From a checkpoint of a small transformer trained on Wikipedia.
Training: 322M tokens, 2456 steps.
Each number is 500 + 50 x the weight over its row's rms, rounded and kept within 0 to 999. Layers, rows and columns count from 0. Numbers have three digits each. The size before them is the row's rms in percent of the matrix's.

# down: layer 11 MLP down (transposed), 512x256, rms 0.102, rows 38-137, columns 64-127
# up: layer 11 MLP up, 512x256, rms 0.11, rows 39-138, columns 64-127
down38 081:423526498521452500532481504531502517470569463450567489405485502519507589454480525492387543497489477518471465532520454500520570475470481486557495487519593495505532363443502493484578537393579583
up39 096:575494489489594511580459456485527605483448428529538551511492453541477486491459550484535479457459541464569507485505521511496387512421461475566474490623529531533566499510469532528544553552486515
down39 094:512549529489563494513470526417560570418563561508570423483492433470617409504528399486517563470570505529517416501479500539519424537587501507518598485539434549482460377536533459499462515476531542
up40 098:535493492510618471435470538440616516628505428466483529500456464495504456465451428534481555511435554501529510478450536497538546491467486443548536642518464522490447540476523495523502496422459526
down40 081:507589449557519458547591464512521485493513426473559457444478530504540444473547524486496549475448453399480514493569478462549450432560546413486439508508493529427502461464482425511423568445494556
up41 104:452513580509515510508490498499482429505477483572563469439443444434436477410434572470498440510618483479529590557507557456501540556533363501573584515570486439529569507506553486559515404564509494
down41 108:487502498471486514497524441549559455503517485585511558453441472479548513498538445427581447523550526548537513478500556438531523484518555511494549564567479494394575585540603537556465495455530522
up42 106:531586451428379460501439598523461468480546585459500560527464528454495500400491582512557470438518492496533480540497507514503503482573505438494509449513455460471515464465491572487517517581594500
down42 108:648624567421576455625496488515572478483505546443479512427424457562510408524515393578561530441529484532533543530471607557577418390463543477468498479459577455479512452471529523519469495587513523
up43 112:549484511518531623548603508436403442491543548568539591483550535527428421502536515564538578532495525481506464511532490445476520463480513412470440540480547449546538459521432541576580510551509451
down43 092:563526525543568515454545411499459428532490523455457534447531557544421485485553523522546525433509544482547481510493473511478551473519513455476488533491492515411518376504548514484524473458483458
up44 100:531539633534553607526474482439563521523489549503549516431563474444468517457471572526559408471494519571499456481619485537488488383531509510465543476480522457568502618496420449534424493426419632
down44 105:497439559510476431484566521421560523531371465388479525480502457571568573431541597481469404509512508468496461486549466444531548478562490482496465395487422495554499523531576519497468522481501401
up45 107:514511552513453509493459632472467536490392454505537488526450587508546558428460522559470420464516516463548435385549513520487511425463519495453483458503492620496505590526544528535599533473550521
down45 111:538567563545481460498447522506443497467628532440454503469383492483399458532520428591490546423508409539482591540504493529426415447464511475484392494499530518512535549481456498516506447488487510
up46 098:487508536585521522498561553534448482473530467521477546459546456417598534522505442416466498524460483552488480501421572438499532504437437514462458499447501500571564460425438512549522478529518544
down46 102:504554553499515493436447511592501487421455438567544435527463427530485536439401505519586601550490450474532683457436448499558488495490398553507507440525486523483462404482464558549541433473553526
up47 099:537426520500436467563589506495471469447594495632473490489436531538413551444453472507512545451427560592515443476501536523442531439457487507561493403505437547575518550567501517540415534485425542
down47 107:439449508481515455518571558502474533460498523515496454538496564438562506405473536473539620468405425483587514473510480517475525490545405465548388476509454543589522477475498576491474478513488637
up48 103:432527443621493466508495511465533506490428579522446459510456478510460436468566540507527588397512566452511537440528491485662446514518564499466538517512510562608465551445506420418566509460478513
down48 108:596455554507505450538515577494507466477519395531614522489489404571554389539513520400448454562477463482553475580462507529450572535477446518455516502548456546493524536473504436519543565542585535
up49 106:406434520445484432490563450512575578565488525526546460543502539450504491556503523496503530496456441453521522422520530542573574513506558579514468572416588462460378539556514463503473511427517502
down49 110:488504504453446478563434561480467502498438431413399479497495416442437482464401537498484505561522535427488410495555528522541492500504436565499409492438572408525469577564446454470509521490465511
up50 086:584551506411446645495507512397498447391454441529416470350450489543457480571489419513513429461560459467522523495532515571450493489542433497478517492516502573486489449489550485492556509540503479
down50 086:480427439540479438433472450491517579426507564471449373505586608492552509423554523515440527443482397481481452450463440476518448464516502503483483467516583581534474532475580426560432469457487492
up51 096:583372512425425458414408558528482493457500428528606558568506534523415512454464571490492458479435499538490418540470330544639445504489470503498579514521548508516505575511476470512606562489449466
down51 104:538530566459502455552500446494502438470509503531473444499504665525488472551509506437532514577461509510460450501447382482434519503501352482475536440487558497453556503466479511528548440458473623
up52 107:550457467426464491510487537423472478506554482616581543494550437520413531437531479480520525528512470529479479507471544558488506522412560540502482470531556447540514511544485438598538556462468488
down52 113:489556586482551442458556461567555515529546413562592434538461466482474424461532534562526517525503488554557584499514561559543486444487535576541485409438508637502472569498495488510510491463628495
up53 092:484517410528421486459526507500543530559514516476512466529517432556464619460499509476483553554374499537494497446484577502536548453522516499494535529461508444487520572483470535448562517475588471
down53 094:574471446529471452433416517520470501438438501465471499502452539426509542558493506555487554629569566536475464519458460525513465426458504426450560454578420521549497584513542495492510462527582512
up54 070:566486643528493505432497538568421447451520484445504503480524448520501548495499397445443552489588512503538546532414558476457457515513426648496481473596578498498514553541473530517480539516433518
down54 060:459457546521467454501537646474565495534526493486497497537476585593548532501538563531569453410438533463512516539595536483543504570455447552439496473521568522580489521448482480397501492517485469
up55 112:551375479556554505462480471581451543469536523549470536505611487515468484543520520475455411488470492485476506521499496521535423344492477534479477529505615533553500520509451495492504419386587530
down55 122:477519426507571579489423571542448477410565540571454495391500550460505546518527484481448520533566480446518424573542479420546549429499497461445529529507478483472464474508506532502525500589524513
up56 104:531495464421461444536569518487453457522410551494520522538441447434512507498539444520555512476474466525457513477399395573457532477401414464540429536407455501480537526544465617572576459473497436
down56 094:532467457528418443491540461561522450601512465509443455477411471535448410468549618490514582490476499480422574532472498567427445528482449410495383547430496482472557545539513439563475497486560501
up57 098:561502427521545446492455498472509504484428462522455570552488514492421457472564527556441555458569475367453455417450517468479435462478520582490545604545541473540373508433587456492507538456446487
down57 112:452467422541552476573448445391536535498458502482417456675457464505492504475476514509536500446571577523388473485503546487512485372377456554442527490489509542526443544444468511552532503434521473
up58 107:499523481478479585512501576437526496480487506498489474560513542457521527456551483536532575581413480476513541519554496539520472512470495477476367482453534491577463449508552466395491571475504434
down58 108:494489482445482493525579476440538483545549501517548571443415554402495543474486537562522466515454465490515548442476526555460586449403475492437493435437448486622484492488446508429504496555497580
up59 082:445441551434478506475468492524511537581539492428428546457489562522509555505584555532466524514533539457463556548460590485456547532536448404547464493489473524524506494513465585531508521480444479
down59 078:463495474579481442450589522464492582471470483480559471479464459406480536468455471508494491452489476527483418510573529407542490468486490589629548442458506497581514380512463485429581524413486548
up60 094:590527482531523452548420385504512403536554470495553517364508598490498496441541575636452553492517541494384558506443550507398508481440569506485501503493457534565533507485479561499586511499555505
down60 094:551509411501501562486469448471455510507512559506490482506475498506515466521557503494508581520477458465464533532547450520499466443447473506458465440545611468472439455528464613542413476546492452
up61 098:537511444508455454523463501604568493523427503512532544580494579511457532522517541539478458512445441409507534439415451469482501461460457555486526460507510630509451481498483521414540499446486560
down61 099:443600406486514522400447465516496563527463600592514452575517460489471487536511525560489534461476496477538289469506562562506544528509568516490551520520409413464494567533556476496475468538419451
up62 074:477454490486397536535544457489522470538451548520518577479519399562529482451492552485521478514462510591519586514481502502512474520447552509581488543422524489482560502496496564515530544520508516
down62 070:534371573519526446518497583490440470391520421468532503522573457532413473497531542519459523418499447465479492564565562549510501475486408588510537449505508465512537431519484518470542473498474554
up63 080:512484445474449437464572418524544393478477496475510472481510455480552444551472467529490457480433511493562479505445564458586500429511503498559467482406551550502545472419551542414341531433567523
down63 071:611510503486419528441515589497550541392494508378552461446535510525472561389478494520489448490489427486519440428418433576503487477514505531533534428517507493515456456479502558507510506479436576
up64 102:540426509492449519622493438507558538471617519506513553428471470503477493595472475489464464482485558482495423431535634491439520552472523508501433522566609433582545495408452450511520515434411545
down64 077:456515457450419421488482564532434498403489555518527533510526490523419472455542480587499412496434485479564390427573479537472517471506481585503465476493586474517566535468494563440503474516537505
up65 084:546510469540506522535409479467598435508452493494531458489596543455513469460446523538497591599456509541412532427444492578508476503490554524432503623474503496493480538519519425481518482556536499
down65 077:483520473409422475541576586591446442382436428510561521463492546490555420512567476456534487465432462419529417523500501537506532511546502462466406473538401473471494500609452483519579449530539489
up66 105:419441533479475482473521495485513413433440445460531585486492544542514470465636494554507582568499555608536497491512551591525550476474399521477488558542457536499464571547474594505506524557509449
down66 110:525634561513498519535539577497456536536542484428442420509471495486481540511452446464411483458489541454617560406622576457547384419533510545400504494481468430442481479476584472383438509413489511
up67 087:436549484493519503507549460353476427555587513521609609521546561489466458532564507491479536410496504557454576411505460520475437609454481503516424479447471559564478462520443480494444555402505537
down67 085:533505516476459472441464534600612631431568461561560519470506543536546549547491449624504471513481553483481418469622514540566482504612468548559405490448497516514508453547453435587434527475491589
up68 103:522513422524527479402485514495536525504419454478545612515498486557443553499503460406475396455519421540452549508419467525571509492482419515438493499557567528540583456468518509533568577534422566
down68 102:487544455519540526573574514493490449430503392509544518473512403408473543545493493377419472490503469501458465430456501523453454504499464564621502576491461440565407494503552609575496581475587459
up69 100:556543508501515482533537486495454468452484524513439542516523461421513527543474463479497565531520510542585535449535526430602449437477498602543438566472484486487504483502487558594549462526437480
down69 105:533395514486490465587448539526506524504421523519494475524437471528569502520459483513444554584474493418549506521569510554501398442602484466462454466476552536511546449482489559556524555462549576
up70 102:578578510527528449501570536423494447443570373472484469500632525498544505475479474519534577548488507528528561660468463513513406514450500565522490523592570522546426449467481476509467462531511490
down70 102:514453511367489617523550527409421390425441500547548416672638536490495599457590463464553545540383453493505505591542475470554547537528446494553522491508485525553453401554562553513475461445562504
up71 090:450456563605515489545388519394552463553536428500527537506566525467510529510524380542500515536529549545540514507500555561423404529506516546399607531484521424470423508520538497565528485489510567
down71 090:557499512516501453522524464526474514590467546520464486432480699562526468504466550573476550455600549481463509497442514472594453512425432599513513564503528534546520497419424548526500512517554514
up72 111:519437552426436539548491536567398399467456451497413526459491552429486600571516508508479420449549557518503489575450567456603476470497498446498561487636505483481438478580489540371609575524535505
down72 125:417498441423482455559512463562471518580499402501501400449487457477532558485492515548549492470523402404575577596566516533524442443457431592531549539450567422487442403645456514558537477448509572
up73 096:464410444506418453490559517532553555524454577501530512551482483501534456491353432539490491424456532431429512404528483427522483530539494522581510394545501531501556466485486448433519451508468474
down73 095:460456500495381458579538534513475484486500335490450389472473550390565526520517522408498503518559402447518497524515492507454475468448503485538465458491539552549573496517556530521435450487526480
up74 094:496488382453491474502492536524535499483459559593467498457526498543453444438581436559531462565399532504546542492574573479555542441488455440445546436493514442451549544454407587470558471484434507
down74 060:499465502493532550447525510482553549457530518518483562457518471458539524423531531499480463498454598547502503483510489520556517569495475575440539497538616503457529529514472504468546535507520492
up75 094:500538413456538530506488480506446550498526440474467602589519580483564517448541499517534481514455408504567474427456527500525471572465498460535532558502540522507484600457527538489467610467521472
down75 088:532441428414490583545523456412556513546491427426543484529473543431523584516468473474482454419482424470591484481601493450430420521556484431491469601392576439459504509481505540565481500516489499
up76 098:480514503531470463492562498520473418476435492483437507462533583504414441522519408466515481515512452521474467447501541472479553496489499536493521556527414518572394489474520586463566586502463463
down76 092:578491532528491484508563576556469540471461419500415466442483532498505512494420501560478597521487428429478584518516522392475608478558371468530507490591433443510490453500528512539475465412523511
up77 102:501502510461509561533443494459465561470503511589504572449472505516507515518459529495443500433529489471510490524534544562518441557473540411468570490521435496576594451501491545480547538478457541
down77 107:561529621534456543485501463520448500388435483515508547421472574593491486561510508450523479519499456482517592606520486489506469407495525395465452500544470492520559431448459414493534422461603607
up78 092:458447594557455530464506477472410522502504413463549553527473438541553462497517447487412433496444460441519505437436479604504607528461448524595504479507479480546498542550528459514484589526477400
down78 071:495524395525548459474512555494557463409441484471457558466416501546431546580441543465457540442586483518555482517420500568408527604512461435500544491561566561514500511455487510492406487634494443
up79 102:574401473488509512524579407473550501527503596495524480508455519528444538512454459547473500558390493460446452468532439483530489424595491443599485477527522587492499450509536614571467465518583412
down79 088:496558504519601456520547490559539502563533510544582530463470508504489492527536523566524568487477592533477445556464590504401568533502514475540494452469582494488583397492418591573503563480550494
up80 092:557510511484510469478402502453483482488566569534543597490489498495476495452479455620520451501555491528495571470473530540448483466516445500470557482442553521481509470459592500494496461468558423
down80 089:549572556438522459467458520532517495561561502410502522462490536562464458503544541537512523296592510514469424490477525525558489496537499567463442567557523505538465470567494459493496481439488543
up81 082:540478553530494416446598500523481485597559587495452468580498400546523558421571454542526495593520522538439546532405563497516447483444506439474464541511393570542490571524493506398493417436396446
down81 076:505617537482465442500549543475448532405515399496520501549486466525515548532516524608554476479480488441611517482468538554511536484504539539534510519520493502474579551458520538489492457477522516
up82 079:580416443476489582411554549504491492476495462566571518502455467420565513510448504479403447504517475507508442527506543518456529492539552522494430559480500483466499492543438448539480480545513413
down82 064:525537578580461457478443629520478532457538482458533464426485483495578463494445515561483608499495450481453517494477489579454545573470477497510547422511503539490551522501552455510536479490493498
up83 107:478455499529494412518490516548454457459497601448574437495425559542575539522471523505376539497517495566543468521476548560414514567534472502495444400364563480535502463590454568565451445520395543
down83 109:480482504461593460427485580554536457493497506542544507443437506480454523552515492456539468466485447477528463523450549501444605451499514436549451518453496495543449456488561505562599471486412436
up84 102:482504459486485588506559555505529501507548493599540511531511514457498453451372457426538407561553483507561557546544553477382513454570501485484506446468447511484614540557448590485549558458437548
down84 106:465538471480574444510505552389517399550517546492667512521420471471488602492545483444523547490555402547605575523450385495426549407441458496512506492454548546436468427487564517496538494539523471
up85 093:555440557464527513538468494459522466502545477462503499481530414577472469448507449469501558443495524529490576546572492579428479511460482500524521494515496594507538460481527511457556585444453466
down85 092:513492537492359486509444482565599562524415482446477441477458532535511446452464515566509502547513542543485427570465554534475426606456520585575440515456531430560512467510449493542528476506526473
up86 102:449579501484563531484435536508510467557506438508528517501534555561417473565479498612506527481505505507497526462474557533499373448543531498580503491444557580447475476526395572452559467409496548
down86 092:474589549469423449397515476490447538529469546501504553505541522417534539464540484403532534512526512529469476470545408440472459485535566498428593438528493517450426501453482409529442523527492497
up87 106:482466412554441486517549463506530528433434470480493497465359555436449513579447522399567462420496512643495581484495540478551454576523562427550492458430599529542478492570490506401552525538525663
down87 104:557628538458429450477500572525572498506535483431519539477498505487490542486451474621492585546439538445525594474588560489544426610510443546539395467521512456407537504518499493493502492535594552
up88 103:563501481568523553441554553537504518575465526374538454584536485621489503508434419489496505511442538513433451460615564520485500498464510516487441597496454549550527506421521547389572558456545478
down88 101:555532493605506480496523633430632511447548531542519472569471506450440424438468578530441512443519459487495506501473550519609368518512483538546504516489500473512506400484494528415536547564491578
up89 101:544427561441562514474534547537392483383567460485497510505487458542629573468564540573567507506456444535505464527449492461445485530534545462508495458537513421526542537548543415476456545577496399
down89 108:477546523508503388504505534474498488530485484521485543488447512410432574470521527558448367515520531494429558418610468517484478425422530534515387434479536533474468541458530477595525512415479467
up90 093:532553525474569557471480480443544476492497526560407478453463521444519550480500560574423529532466508546524492402514521446476479482501499489439467510578663506497464521478458432520504504480585524
down90 084:513429526579562500550482462486602461430489527553468430539523594486496513413579510524568503442560490458509541459478531442470605423486507554545536527473463563450429403486496460448492506403493522
up91 100:497489530437518522442525540508529534486513520463551515579391438563495480475459549542440489475493532467516438523535447459575461585558517455545524483556476565476487482480444526524672427530433442
down91 097:400468545405572467476577520468595483543479483436496507425445534543474546603549307574433566487536509439534408531579493476466465532507469382460534462574528508488514467508525487470566456519502439
up92 102:476520450563422532538504532526485425436505494449489598404410423564475536466556565514532476532519464556518499478480471493452531527497573606506520486470477506544448449494517521538552504520457383
down92 099:459470546461497476481470435529438405407444542592482519499463528539456471520446387507471548594533519564606471548455566617365561501373504479452503511473395482475485363576505498442543538424597491
up93 105:574467478481553446490436504470545546472555427499551549511532605484427554471485536624635419474500401418585566519460476503550471484512513486525457415520551531479537456515538480515508533532456428
down93 115:526508558563460532511549519450537451458538565514529443494421591524517504516433434515416491583471491538469488496386515532469497540543510457487571450465467475503495477500422472505559561455532589
up94 112:490460407542576523504455553554472517516596425471514549500533522553448506547549519469578421590421482448607417451550513359459611550524518397476508432594492527483515489640441470510510427502510501
down94 115:529545539529569446500449512456490509506499486459447481387497481444472504517600524643481450504567574432459408466453533534523458444592539517546418484434569534535547472576520499539470462482533485
up95 099:392452490551467570549568510529581569504555462544433479402469495415445455539552513478322501570443577567638550507508551508528472521540486582537505578575542557499465574516589555535479574367470552
down95 105:450524463525549459518448441476466552473505455446465532420474541481479516545513473532555559618467499529515460486475440494498537451508520375539524585441475410504572508527464470449462459557473503
up96 114:565486502633523443436481571525422471469481540458526486549389516538503535432442545455498465502551430504553450489588496495552380612425519530458497508465459570517496546407487495371524481404451511
down96 123:503530502426523492467488482466405479524487438507484470538541486444439554467611406499572565430452427512535575519538443374481501555508564488470503437520499432524544465562530479447434546464433470
up97 105:446492583571419603483533534492648460529520530468469491485483543567475484396527495508549553485450585562500555656439510512483483470512460430520592468493477337506472531484492543388549493496560413
down97 103:536619506527492522426492485419437431337496444439525540527552519518490505504509508448499470534595443501450535439486482463525466529438591546607515515497511489549517413496461520449449407536476520
up98 107:509456525509456566463428587435507529477482473403378434541463524563460493513485480515493489382426450490535473486496491416506495525513485443508517384596511424443463511520454530417407412614495562
down98 113:503459434404473408437473571486466581488512480491458520485444490523524485557547483466456419483453527549508530467615417515488514484559444515552567546517450433530435568434468459542551498595492557
up99 107:555591500563433478466516445459489510510474554561590538409530478483493562482596527539498474415456426508581513624464498507472433476388527477539439566486474544510385497616540375432516547527504477
down99 113:504367491444477388479499495550539552465466528444617608511504451446518495467468488509506525491520386435530454489491540451486534436536440512546492572603406468548550399643407556410493478521490530
up100 098:439410482471491390489465535498506430542545523540538558574534503488561448496424507515499441516391363448526545549560498452498587505498476507500536597535457504388522460545497511478526451484490561
down100 100:485423448393401521501550471554458583479513489495562552550488496527434469450450505571450469444509518432470543487502509559470535508565536492603530485443548448488532415564490537524492474523545537
up101 095:443496431573513558452477460524503464432512487610451538444437472515466516507457410487575443587524359502516425489521502506548413481444432478618584460538521543531476496506516576520521450488505451
down101 082:453524502511564434444438462496475480486412625500539440497518454541449514436464496492548489551528479470612456456408477522472564462495494529560495558506570482523481480552519507476481533519617455
up102 104:526618429526507482457527580510507454420497490493537466510504524483487439504514539399577493453540472553571563517473480583473606454446387422462401492521484517548539518489461433460485431562432480
down102 119:576455505473577496428471544516555498512449483420486505520576397561559542593533533484539506562531537551500442528483516519449571488431388441498391493445465452556578545422498417560509478531485496
up103 106:485422512520556567497509531565557457500543407454556532512495526500587376452432488485532458508440493470479489581513504519474475472378531502434416450563603529489625505492450465527556505429450500
down103 119:427515443523588541525486515477555536470485532548489445560465509550427496508554406503501498436513436491469518480533494598525495532446472440512425508526494469426479422548523423507455544470509488
up104 084:438486408529516543459440420524519464516501507493510465475496573469491541443468507391480537578466414533487544598492522548546518464511469512352448600466531548536532472465416457444589481539484444
down104 088:440515469457488539548485643523458553450549472577533480381420541517522478470561582463540494514445480420521436464504426603406489442494461568552474486489470419564628431457481558481483442584461475
up105 107:489515534470476547589583474502416498467410486446441458551433511492477667497535519622544506467402496471545594588522507506491482449506464469531530514561496435570590571467519491494534473503427442
down105 107:487515537420584482516533503465482514493545553544503452569552486486465396468549473555426535530512421513481491431471554440448459443443500520486540474606504530563497505443499490664509505496493513
up106 098:563438515503464516415432483412480352570523430519506464449513580520570547573459564497449418480529471465541456517489496523504442564435481506477557472493526511530507521519552514447514556500537487
down106 098:508430536633546489537455517572520502337525531517498518493558490530471537482509452533520546602557485470515437500520468504462522488460576504546471554559507538409548526533465562499553532464504528
up107 078:447503546452495477455519504474486491456481559452572538481445429390475494508535433462431454503469492561582476406585494485440531574541387511492549458557515542519537461459497409520462429509559517
down107 299:512474470503473432497535526568453408509508504437567538466520526414553557445474515491576545598533558580520523536560437457468502434493447496558514440334674467480552556545548477513582467492560534
up108 091:437513557551468467442469478579463419447500501492502519465519541600536549573476499533527517486532524467457579466547605482523576465458502440373499499421501593499427539516573578473604511472447555
down108 094:494530518360425500534604562484482489366509463463548463506433482527491423542470476532448542507476482507471629490587497590496556461570473508515540465415413505610461450386485487425475510443418500
up109 088:490485540532506541439415517507553454440539436676607609459456469538484501547465544357543547501454617510489413520455579510492488485497473531486506450546586438567507454378576502474534464525519513
down109 082:492516560539586509569474532422542538455466451546474568482415564490508463458513502547476505531525535507468471561524517539567478406457585433511471413507466492561437528503477443437460542548508495
up110 096:442442442530525516418451487559477507523519532488563547537503627523571522506548431469591487451388429465459421471499616454527552429475426502573575510467447478501549416577445466501487571470509532
down110 092:509492566558546467501422450577491522487480521482465471583477495467485499511512567492478462485479564484488584506449484454455535438506436434512439444442454556484480388546467509597424526478569573
up111 109:526453463519458520512476595471617602452492430554449455530515507417438505516469434441599569557487560485557510540477590450493469583525500519486379518395483511614427540449487454491531538355584552
down111 111:443567458471456426531475435493520503530461425500508476492489570530419495475485547492555535476423629506549603498587549557435546510492423537613500437549562490481423522519500520474490535423557514
up112 088:606507519517559481503497535579463528533465536487547438553479515484553550498569467419489553556468457492485452596521510461496468526584492523459478532429574400540441514565510567411445569548447456
down112 073:560598587440517506563518545480535581499423491542532522529559451527474519523505468592439529465484473419506566485576523554499542435394499553546447504545521487614563454456458586534578505496452479
up113 105:617513425503491464543413501497467549553502519458538503540522449546495417507580445485520540468450502429458497465481570500418474481481512500517469505511524426539533461571563484561431624492451442
down113 105:490512477379557550490515441576446511513510494485533463500498564411492503544483445545559471478524535484499522457576497531543457443512477524483440476507461472526406519401483485488530466514523483
up114 090:505566577462434544452479505494514445491504503495500558484472586489497516435555423497523495478504504475493562512440427596608496430478432445465480477513494518451544583488519481498436490531376435
down114 077:451467504421526517496532621581537450501452440494516524451485526566506497485440527584409536499511487523486385524418508560494397499481584540522440526500490482500433497576476557596470542455478586
up115 096:437472467454471421403449533503464488441533504531487520508447578497489570478453479488542504364489575487504472414549530429499484493470523485544480445520535660563490479547473483475611550464470498
down115 087:522453576465492489533555588459471504505515465520601512452479544582492467438433542511579517503508517420569586472542495496449474525567509569462583493448493505523433440523483465536527598415573515
up116 107:491486530584416530460495411496468421471520507597447475358524389527517532522550457440485486548517462553467595475481567551508489481470492481505516531428462582457429379457527533547487519382489506
down116 125:396441542494392417659531518513548488510574481528495491556575465546564586530571505562497501468480526508439509517608536502456544487561466455529572484450473547512482441519524491468478524522486500
up117 096:432473489429612506556507526433469522484498488564571506529460607530522465517469492479531481422436577385522575509448494513444525488514520498440578611490570450443495489449488505536505498531516548
down117 084:494487611508588421558477553521502494406449479500484476556485497514565556444500530505417520580464544524566517465373506544490477464531449488532473491453511529472459538525475496550427497555549560
up118 094:516519582560439458612472494581571512526560488455533563587448516511521447480526475577390618518534517513570518519593500502525478528496530494510543474526491487548495474461420480462463464549463510
down118 085:566501571527539542582449564499504572446562439458585449572520416538483471562499432504490492456562565540587476461554510450523527396418445549513578549506469491466552438500526462431495593536514476
up119 107:508445526574524546488539494465478484414544485316459548531414580473555456358524430515459520571492631520514578507437458536519487421474489583506591451468612449475474578617556485481463504588530491
down119 121:435593435470481538482504551496471525450622460473531458500456547423493485486517454482604548546514502482574481505548490468415483475455418576500530576508487538570567391552452439468412449392415485
up120 098:520524532526595474513419602448491531463576593567438505582560519505458545449438438512505515480477431463540406451524526540406465603509519572543466443537543476512492566600540525577552556503492501
down120 086:541491430485506573509480576478578516535566517467530440482595428522470566582577525511430499472505582511478468545608526524432428510566516530467391475498478535512433607668433524489497468582575553
up121 110:476575378493488562504489524560479516484592477433450504491518533480512463493462460402518546628517483516459567549554504456513505531451435542495533509513502438519546466457537526459516477629502461
down121 118:534597453538502597516464525606427596419516500588488543500407492482566475547441485481575544476481556484525541546498564505492513489410456543563559549467559532511450509505509536459525578595492587
up122 099:435516437440488570608469523546501469390535521400585477488542488694533471562580526521441446480442455583547473486481591528464490549414428455560472543572437485494538459512493609500544574469487470
down122 105:528520601492590505500566539496445504584562502444575449584597554513396516434480474502463503483462510510428450560523481585478556493425588612437526467543449474392482394525503488508457500457554486
up123 102:416485436480464525415489466531533581499509329618500516542525523499476530520500523438618476507448534454508538516494628509492445439513581468516628514495582491539517385491543541519479498436484543
down123 100:494504493452582408522495482494545518463453445405502510528569485527518488463439529528476486515588504468521470532498582600561498459538548521492432368506548585587455410597492533511451446526608456
up124 097:526492475458564523529593512501553451551555489472516530489492480458477468458496575615457483435537424500528549550534474475487491417474530474490569478522453497497512559501553490425625547562515470
down124 100:504493409579565505514507489533505436471372548444518512443430493596494431390461505550417477497534548447515524491482477497499548489552469478520563515528410474455527482524530481455548438569526515
up125 114:533502526553538502451455520542576452415480502427520478505581596543490464484473565497477473583551477541560463509543527479540459500402467407537481499407543431530498541500568523514510480539497523
down125 124:481547507529453522441437477542428553542586409504395478518445475483497563451534507580371546505566496531542432417397580537501482464542536453453506476530526457568527532404565511524425563482594505
up126 107:426547454571481520522525445480554549475525543422537485468582456428568583520554436509509528593373537547482462466400565540541446550542419520451487481522468556461505491541531582354495606522485565
down126 110:535488441512452499519473523512439473438500535373419508519547512546503521549467526497598518545435486493448486500574568510427544477442369437415476548489504505435507406479533576511547485529531435
up127 105:468465376434458527501599456508507601490481503404534488519466544442520535419451451531473501467505551560513551520611536434511467498542468571502452480549563546527423535443484453492514534449383486
down127 095:572547477479481429484511510439571543472421479482552519561549553556412485532390486453504489497542486506488512551560509544474495432417498501496485476468448522502550361501486599441536498468571466
up128 092:458494445525489585611526609458512444494583424457462520454460564479463415596464442553455500477430466498435529472461487508488509458402494585478543463415569480559536575426516492477464579478470382
down128 098:442455596531473514552506422518493480437327564464525478531465463452523469543537539477575493441458507530474402434419476488489538497446441488542459523538520542463509541539461520464474510477453494
up129 101:520539499507437438599550491573443468439526552503540494589548467463468509470481535549424566430447503458564460467585589590469422550469518501507528479514488438490449526554510513408475435519534486
down129 094:548495500492422550499387482537480540522582498553566466506514545461507520501479459437577448450455435527477505501564571395492617528486544466400514471429510382549457449492584440455480471459468389
up130 103:562508502456521424586586517481477494571445547408518470593542607493494452486531514464529494563439530565457553524567457537479514518484526547461432435451480324534550558573539468520485498482463580
down130 106:543539435453540491436450463527441516465450461530531560435505554578502597536524505557482534448539572521609502477495470471486533467492543477467384497420384445464478505584469403471462476474634604
up131 093:510566482475530486419508476473475507485503472427550454501543531573600544468495532443456562568499459550506504554501552423493440484411491513527493595483568479444513456506494502494529445466503513
down131 081:526471503467515485486583521471462599429486442503501530527498537460498487541566529496538472426507391458522492486522566521499501493438484502551537491559556548498489445443494507575482522398484639
up132 104:473514460562459492340483512481531591425504559563463515453523462399525550597531498538455509573469469466499499541449525476426592424572569562592452433487567483536486590560372503528529525425410451
down132 107:550558442549492569461560460480509537527465594659484506504508457390495553507505439544383541527396461505587516538467501501411587506514551491570507544501548568532432547549489469657422471535487481
up133 096:502517478507462565536469449583593542481447513481579511503520451468484512514463546416573565480460447531467485473489456481544476481460538499501467391449464460527556476550432471507471539464432492
down133 100:520503490497501440473415559537679517443518414519541459543409559441528453506581430505472544520522553598551482470522530517493537514594478529560498505532452442541497499399549432466573504470454558
up134 103:452473517500418605545455505561403534475492473543527548494427576528447582421593539440488539421565496514530432452500579547493531471513540538455482525552501471494516519473495498482477472516457411
down134 109:439416421461510504490432585569574528547491477502451492459391453509502511525514517512484597525526564485450503441523586532441451475529515478506482530517520523602471371555481520474489461479527546
up135 095:470484482499472528464411529473446520467514510476493520558418458482579601465547523442425463571519501549562516518524358613399440513478456560505512446492498515486519512462479541571518529547393523
down135 095:537470548394475454534558515531434623461498458494529578571546505423571468484494483444462438387481497462459434326438549465519508471485519598468458539486496475432541400475488560519463455426473646
up136 099:429557521474546487507534470502547419448495448451512508489442555454518557433516503494537497465432494476492623552501462416467565464403488500476512437430509474473460411663469515513494508513520565
down136 105:481522419546528536493495476504516482515489534467499563526471526548435484490482495493487421537464420584523480437517548443450498552464470393411453531411458484441493408517469574507476476357511477
up137 103:516530554486435566525577542500488510494527496485580531561505533390459566526548490442502460473386432440538494550527507496433511570483494489452441556507496490469475439429423516435473451498524565
down137 097:484513496473526372497510489427513566444407460438486470479486579468510460491556550508465509533473532569453466438457518488460489392400508492486478540561542548523505416471432504471558446466483522
up138 099:467484548483440539457532498511448509517522472597491490478517513561438451480398475573533465563506549594521468482526449566556485431366477508501593430516544575479592568521490554530481420427534419